From a checkpoint of a small transformer trained on Wikipedia.
Architecture: RMSNorm before each block, rotary positions, no biases in attention or MLP.
Training: 167M tokens, 5085 steps.
Each number is 128 + 32 x the weight over its row's rms, rounded and kept within 0 to 255. Layers, rows and columns count from 0. Numbers have three digits each. The size before them is the row's rms in percent of the matrix's.

# layer 3 attention value, 256x256, rms 0.0384, rows 233-255, columns 192-255
100:177107150163055091146125057182110090149102153171148169143147053143119154129106141154133123085165116180080093115177192115153139136112116098073164130187069166157112123121147160116121140122113157
120:167119112101130150139141154125143118087162178092112074114096151140127153103081132119211115128085090140107128107080183094094143100157162145163057112134126155128135139123131163128121176099138116
121:122080119071142169149127123085128172159133138200119097114124118096154133082095057143105127117097132141168136157124195047160158139129183086130137164093128124093154126125155118095082129153152108
105:124108136138102076092132114154092153163145167197172141183117136146119167142143101132134168091128204123142173107146108115162217165172093165145103168183120182148146121122117143167128127107107094
108:134098122096070076173118077124062125169130143126186064162154106112149107115125132139150140101106138107125139134160167140162185118130115094128086081138137137133154124140172129151116135094154080
116:152168156191054086152158068165180092073138109068158091149170072139080098138123198148164142120147120159150143115136088139139147148123084066131171121136118095137135141119097157156140171164093142
114:184092152139064110144066080167125134143149165144131170116132092105089096136135199131141096099177088113197201115204100077166132129137096127147202130131094190146141119093197145132117148122095134
104:141123121146181129141117100127208143119108099147152167142130117146147155202116167112115195158054144187115102136125102105126127093126149087139101097073111142108129134108117106096115133131181149
095:142143103129097129161120110181134111184110132127122084107167106123165093193141155120154136133103063095082130135129157170112157092126139085086170111129100130110093138130141106124170159094167146
134:161073159095082126103120138155121089118145150223133129128115159104151161126144092158148131146229193126096120173202137132151132137146126169149190185124146130082096117127154148113145136143096129
117:127102126134190158104122189096199145120133118169096161110107148141134165157140073098131091139141150122094114195110108140106151140127160133139119138094155131102152150152134147116175118097135192
094:160143118150094106163149067197117095157101115058155139175167089101153164125163118195122103119117146105151074101089127079123180107131100120147144155136080097150097134137162131176118130141172110
091:160161085116166106129172096151095140104119176133079073252093132115144080130129139098095149098116119122145145090137163116154110104148116137155176165123140129118153114129107088144120155073131100
113:033148126183122128128201180107115118138115146150124125107152182134098088101116105147153182091115158113102126169109160135123146144155188109145091119116201143109146146108105086133102154094139117
118:140083097135153140125084123117071085165148125129106141104140125201035088135146173083110079132139063127142109172107149162139106128172089158107114100146048152111157113094130175158115112102138162
109:166149114060244136112151142192140131093149110170102131134100150154120104097139075101135152139144114129097166099096118114106113157104162152125173185086157132122178117147104117140112112102128115
128:156117158129125156129112093113174123074154075147142127112129131135106151135154169121132106136147116122161131203114149140119120111066179112126186152049114130162124106112111082141137135145101144
101:166101117103075107147143171191107160148134192132135095146118149146137113131139118114108189107108120146105187107151142086127214142153183156157115137158110198117106147148131071146072171129056100
103:152170140129079108075081159105096152166135144133093123147123174128126099129167096099156181114114169048173131072086090154138238155163110147110096122182129084150168134133138195115143086074121038
123:146166133114086083110119158152134117149127124122116142108128125157159097140109147123171131111182118112099132094167063139090165172139088099105133101174129155138098123112133183141123154165100112
127:100180141136130117118135155068128156147093128127132194156125118112124069159157130109056153152188203160133102101157060127162106122154160149162144191150153107157160173135109162113159112151064168
119:103115150080151137131138132119122092102146127127106093132117158107148181149126153132152164153034211130129092151054152114098133097140115116186109133092169108134093131149149128115098120146127171
122:145244100123145082155140139178100136147102146059084085142151168111099082160130100086139152151098163123120102174143125158096140109140172133163122118112175138140126138135144119096139128095021131
# layer 3 attention output (transposed), 256x256, rms 0.037, rows 233-255, columns 192-255
098:170178167095102156100179151106111131052118111122088093135052089135119146152142161072096099077060102109111140103120154169140146136164151113127172134123147103140124043107140109106091106122116167
113:224148141124113133164175100091119138139161130149165159156160130095109119136170090096145129105113144167158146145182136136146145125123116052136126190133153055103131124120098128117096125071188153
118:166113120113147192121080111095071154132146141168156140139215151149112195164076143161128115175160124098140132173137189127124118155128102116096183106152106132149087110065097092068116076153137085
104:111128103116095056136099145153151094173143102103134085128113146103126098185135103128135136117020159158117159115144166105122159142139092140154122156114109132102150171083124134164074145096115141
104:111151170139065148126081105125143113111104124218190093121193121181149183133200139125095145155012154178065096127079149156141142126123087133105122167156124088123151091050117105152105069140140162
120:083170182098131098116212122188170131050116177098122097050176075150153151123144178107132131123061087160115077112067062129134091127150109139114121143100190113101120069126118135137100114156127138
113:103130092127133106120129157116150147145119138146137100147100109142125114109171160121114070131125166093120164121159158085180134108154116083149139152147136149125143100118140138149090128162127118
107:147147180071114121162112088071112152096127168085143205141108125096125108114160172153124114079129111058121141142190107094123092144147112100176109133111138141134142115126120106109085136140129149
093:117190134142082140112130123140123165087120090152086137119121135157140143123164137097083101130057075140145068120099091133113181091094147124127159123170199088168162061128128133123123082142138187
124:114123089124148068102187144165135152095139129122118152157095160075101101158123137117107096131127161084147146165132136130112163187135151101134161169106144132133070132181135174141079146169125120
114:156118114103169080158192109137123098131185154074111139125129171078099070099085091135160131120184109091172129169130133102118112174137097125149152103107125166136070160199102137097105108139158127
095:127134146104136125114137092142096123115103093136132089128101058112107170130129170134094101187084100142102077106055118116138122138127078174130149144089158124182082130122143125175160143071111147
090:087150041144067122110191118192133146170124080133104086086098087105136149139162124114082133153111095136156128152039138177086159145155102159181140145150179095146135153160123092182103059129116143
106:122117158123067170173138129141101064128161129162119121108204076150114188178112114133131207094086107152171124119095140128086118128149099132188130101128141114117152151088119135127155120090113139
116:149115105114147158161089160107067082169132130097094166153015143152079050095088168093144123128129115148104161151165138131185131100131111136148138046089101149137170162116123138137137084089105154
108:160082094127165083143140146163089109163161124074075156123160150102160119103059087155130186113213112086177132131119154098101076159161149161191100092119145189103119188148118095107149126121150092
123:092080101102175086112145123122139171083087179107132145127115129112109146115152210132108089171148156130082122159126104137169101181128170106129155158131131178135102108179153144112117100163148116
104:131135091104102089128151134177113103140093069110089093136141130113108152159126105132126142130023144145127138148081159120117183132132100070188184149133212152097131146108092152119094135112127142
101:136126180183073161145058133148184118127124122132107078106199154143125110136131067137159184134040179185097140101136126096089139119121103166120122119155060105096199145079156110159171137116112160
119:138159082134127128121184157136180133115109062131101086133117145134185077163102110093100148121078154176127125069213106126130136097113144152114128160104167127123201129122117172165081211128138129
123:032095056123134144085107152146170164129103126091121105117099146132127090154113057135134140140161103131116159157184090110117168124113125138070129093138126104138141152131156198107142188142108062
115:155106190118148098169157116141113151104126153110132146150241157107138115093160080104153116126116110141113110147151120115085095188141141100168127182173140128072068100176134157132108111131138112
115:128128154135120135117217107171100150090169113143085131118255132123105157101156083139110192129127086194150110161067102136086135144158086161153100114148141080112123128152115131110159116105132146
# layer 3 MLP gate, 320x256, rms 0.0421, rows 0-17, columns 192-255
110:151195181104156145109149139153129145138109119104123054100149162084095113079096117091109175112089110174181127079149130191104162126139204143136110202102141132116096145082087155188122145107132113
102:116169136098085183105146119124134114128173132171141100128162107117133158179110105141099081133083141201148121095167112138070100160171148171160159184128191134112094090167115134131113141094110163
093:239117124085160091180078112143093152115137179106138148157105110076086097087079121114121093095151061146085173140137165143140139145104117074162136172132164146104178067130176126088064138132163160
102:106163105163131117152077117220165138151111149118058159036120170073127106096081117099111097136086115151081137155075110104082133164098132214145149123111131147133171121170172135185092168121083080
105:119182103141142117143142124093101166125103130094173111112140116146153092113123161132102161156122130094078146053136128121146090121109131093125139181103161157112123174067164184111127113109132147
097:132144117163143201127124141086146160120055147082149126145151124134152137125149159069109120115127089119107162094125111094142159093153120101123112182143175124155124129160134078105164056067110143
104:126110193105115162097081145121092127134104134157154067137132078127108086130064154128116162131091179077182126083100157171121094114137129100184192124068169173142135160090137069153096131120122125
102:084155124062102146112154127132111177125111121126094099112156156175137104107080138099141143126091092186132104131105134165167158138103136135078162094128092159170072131160066052162130126129188121
105:112119133139108154149131137128145094091122097149118154126132140060119166129097099135156114087179191125213149129126130135173163084128146176114098056142120182123104119100115181060166160125120074
104:129158125145117081124184166158196160138100128100148114075149134101086140199097111155120206111064157109118188111133164077119182105116097153147116187062099170230101170075146130117100132118125164
101:119155151121082100135148164141127140032128127129154157123162160200135136112158129128131183095112125194158158091144115126081158115147127165107130117168122148219121111120033118113168134133174195
095:135132131099124046163119148073122142039103183122136133155116096122105127116146126112138145112169133081104137140154117112142093099142096130149134111158151146080110127118106147104128196181184116
096:158159148109144110114085169077107109147196138111130125093125179103108142147070129153125165139137143072076172128079146144152171124068109143154128158074142154160135137105140144116095168156136085
093:079138115068090121115141061163115107145080131142100143134122207115151139100103055163127164147131142162126114075199139118107095106118074128152153091134143136127197122094114151119156089122102121
087:150092113126151136078132168065131079125073110082141148097123183145121145165096152092070126110169174099093163104114113145157163085077127172111119066157131050172120173143125092084171069135105127
100:165186144080089094146124139119146085095071146174140098115128121155135166112131135197134160104134110109109105113155093150126101170139150110092128122149107091156133121136108121126133128106114169
112:141134196130121138114082122097127133115155137121090073134171107118136137092115151086122139116125169185174093097157101114149153101144179144121159148129159184115090083147171097090111143188103160
090:171119130067147124163126101119123128081153183140137119139107141126133177043111097165139150136140117126081122147148219140105112119147165089096096131155134102115105108184105137129074152154194085
# layer 3 MLP up, 320x256, rms 0.0413, rows 0-17, columns 192-255
105:109156118093141160136094111159100179077066121181153173131160102158099186158153133157112115141130097106139121104157105082091056215129143099114069145186098125149128105111098140120109131116169149
108:114108115123090185131169103138144145124140087193168095167150130141206191130157080099120103179115101111125177080133114123113106085155186097153142131105191074094064114127167161174179180145144146
099:157092111131121097146126131152109117157110111105172146158113108155077116123113117124149104071125096181090157147150161059190148121085086113125161132121157129093123114114112104089095125152173171
108:124148116086158135178128154116125105130141135168202178124100062171092128129126153148132111125149163082148111121110164157175065192146074096169116136104096155095077115142101092112146108148086146
101:119145121108131094178104155102203146039111170142138087147122136177167127144159165146092109149108146138117109129204085109123158109115153132072183171126126170179129136122162178159092125139137159
096:104165164087081155097162126164141129121169066149123118084135124130123125120124119141172175143083144181117150170073101127089144078093182109177123139101123095060064119103133145101138158152109097
102:133113178115090091173117113090141179098091135145140092167132058141177136092122113100151139141102107117095131074157102135191167092208171077138120109128092107079112093123108090025089111169147138
098:130130142084102161157143150169101158126152112138081083136139137095108130119108114102135144114156108144121132184095150122112124158106086176114132115140118157159133126115138084109122155120109063
102:140146099145090115089144070077084108175181110083118214097132123121135116099145100135134147124140120097107050106106162093104148170057105083167123124132135140075102181150142141136131144116167134
102:109185126179125136170197122129197183137102112128130090156099120153110159134144168184071081098160098110120135129141108128151120141121125140064128191144093184187131133111159156074111143142133122
098:183128173147152145158174103122099121100150211123111144229080113133174054059076131092173109097125059123113110096137108113111144133127143101127167170125174170101172154156089075068086149141138099
094:144064119134103093103158141090141161140120189157163130164093101126140116145079140136114091161179112103120187163187147099171082141128148128107191128146120149059124151062105123107107137117191135
098:115092102115129177179182127133136117054160158170138137142151117131152179075164129104151106140151131139139116120172088140086138103153187183126120161156136196110111133144183150146140153139161180
099:109156123136047124168131110146161067181129113133181138082157161157132133130129097201157099140153128131145130118118129130147107141087072061161080131134162117136224166081110147111157099113064077
088:188144114165126097152110106099177124144108140147167104147140127081139084126160139167121154135114126150077123095086165218113150114142133125113117167108114117189145183063163162086119105168162207
101:096095105138191139156142114170124163174151121114140135047133115138153158088168121091111124123145165174077079095100111138133110101123136137143045116136166121140067078151144076126152126156118141
104:077150157177084148093112127099121167152142110122207056114112119189139155132116118130187098133143158078197142174134086131131150102074090149124055136157143151163135125152116117146142116116091134
087:090128156111107153144154161091187129149129124164091090117149087144112154170158150103167075170060161147156149068088058147131148177135121166175101118076135174165162145062135158128142141178106184
# layer 3 MLP down (transposed), 320x256, rms 0.0387, rows 0-17, columns 192-255
107:161130158125162085124153164187109178114123127127120117101148122118114148155176128174130145173086109117121146103120057151138160096130126045138118117119135146092108212080121159189109122123109132
109:048096091167114114099135142119098104170114123156122123111112100079133165155169128179156161116057141112178126110073165164094124118132142137122141218141130142103132172107148075139170112120146119
096:050133114166177116119169097119152116159105082175155128143033160161146183132183127146140158176164177161175123126128110106077182098151143108071117095113105086066088157118053152146146116160096090
106:121128176136120124151177137167155142161044155125177127088205113143188123088111172114168098123081118104070080141117127095120156136140107132141141114153144111169160143173150170189099163115105100
104:107086132143151131182134139152114159187124124137110118134162112139131112115074160123095081139065136121084131088057168174226050122162066154149129062099175112121172113179135111093143125076150106
099:101094122116133101139158123092153128122149178132139093135139156105179174105112163123073151134109133135097129106088177077103191094161106114063111095093141165098169177177162144085147182176176132
104:097110038117132153174171114090109181193108142106194158116006115126161098139154145052138091130168113154090139129135114153130168145134146126152142103087140176111199099140072178171173100099126114
100:094164094130131136126141161147103139101104091127161155130084133142086125120130090116110125083130103128096097103107096178117169116182142093126079135111157127153115106137102114152088116166164105
104:112079075140105158142135127209131125117069117177067077159150128140113148161101080129129178151110071113142150132125145133086124171160132131125135177139100142154122090145155159134142137132126151
098:097140056121072116091095098196136041150129071152131072127039107169113144091132105139166097105102173144116081125130127080118186172116128050112091029059188058100131133153149082128151127147137097
102:088119122090105134080123131137124171117126095115123160085073195151132152126161148136153148130154176095188097122092074097143084136100189176153093135104093129168067103120122132163158169186179125
090:148147060130146176088107139153138115177111089114190065112072143128129182146155118180136172137028140141150149107106165118112156163124158160106112080083136106173116187162107111094089084098105119
097:107125118160139099132122220130086142159152126093099122138141119116155129133113150149165150078192104118123105104203131142125162075131173113171197160115100192109124171119123139152093115124135123
100:121143092154127132161122130142100051069141172165122096120085124181135108114089126146184066136168107110123082138117156122135140079139169107098094137159129148123118125144102123062140071139116144
085:139077107135146135090128171117119075118152097118139161157076181168151127098116139094116098115166128105134139144138103058137107128083163133144138115169119113103125158173145091200191132117088097
105:090157219107100138105103176098122119114164099159134148133127183152122129118102165113171135122170138090121136150115117112168127098106082116115165085059152144117096143104132136126187129207149142
107:136132180141157054175127168127136190182091160108184151154130139124166137151130140154143209125072090114072112142135126132052182164095100129122158166143131125129173160077085166127060153114171137
095:100088141125136127083146118128139148115144123125135094106115061157154212135136220066152133114082134123133097117085157089105147155210169117153097106123162162078158127157147149136126123193132142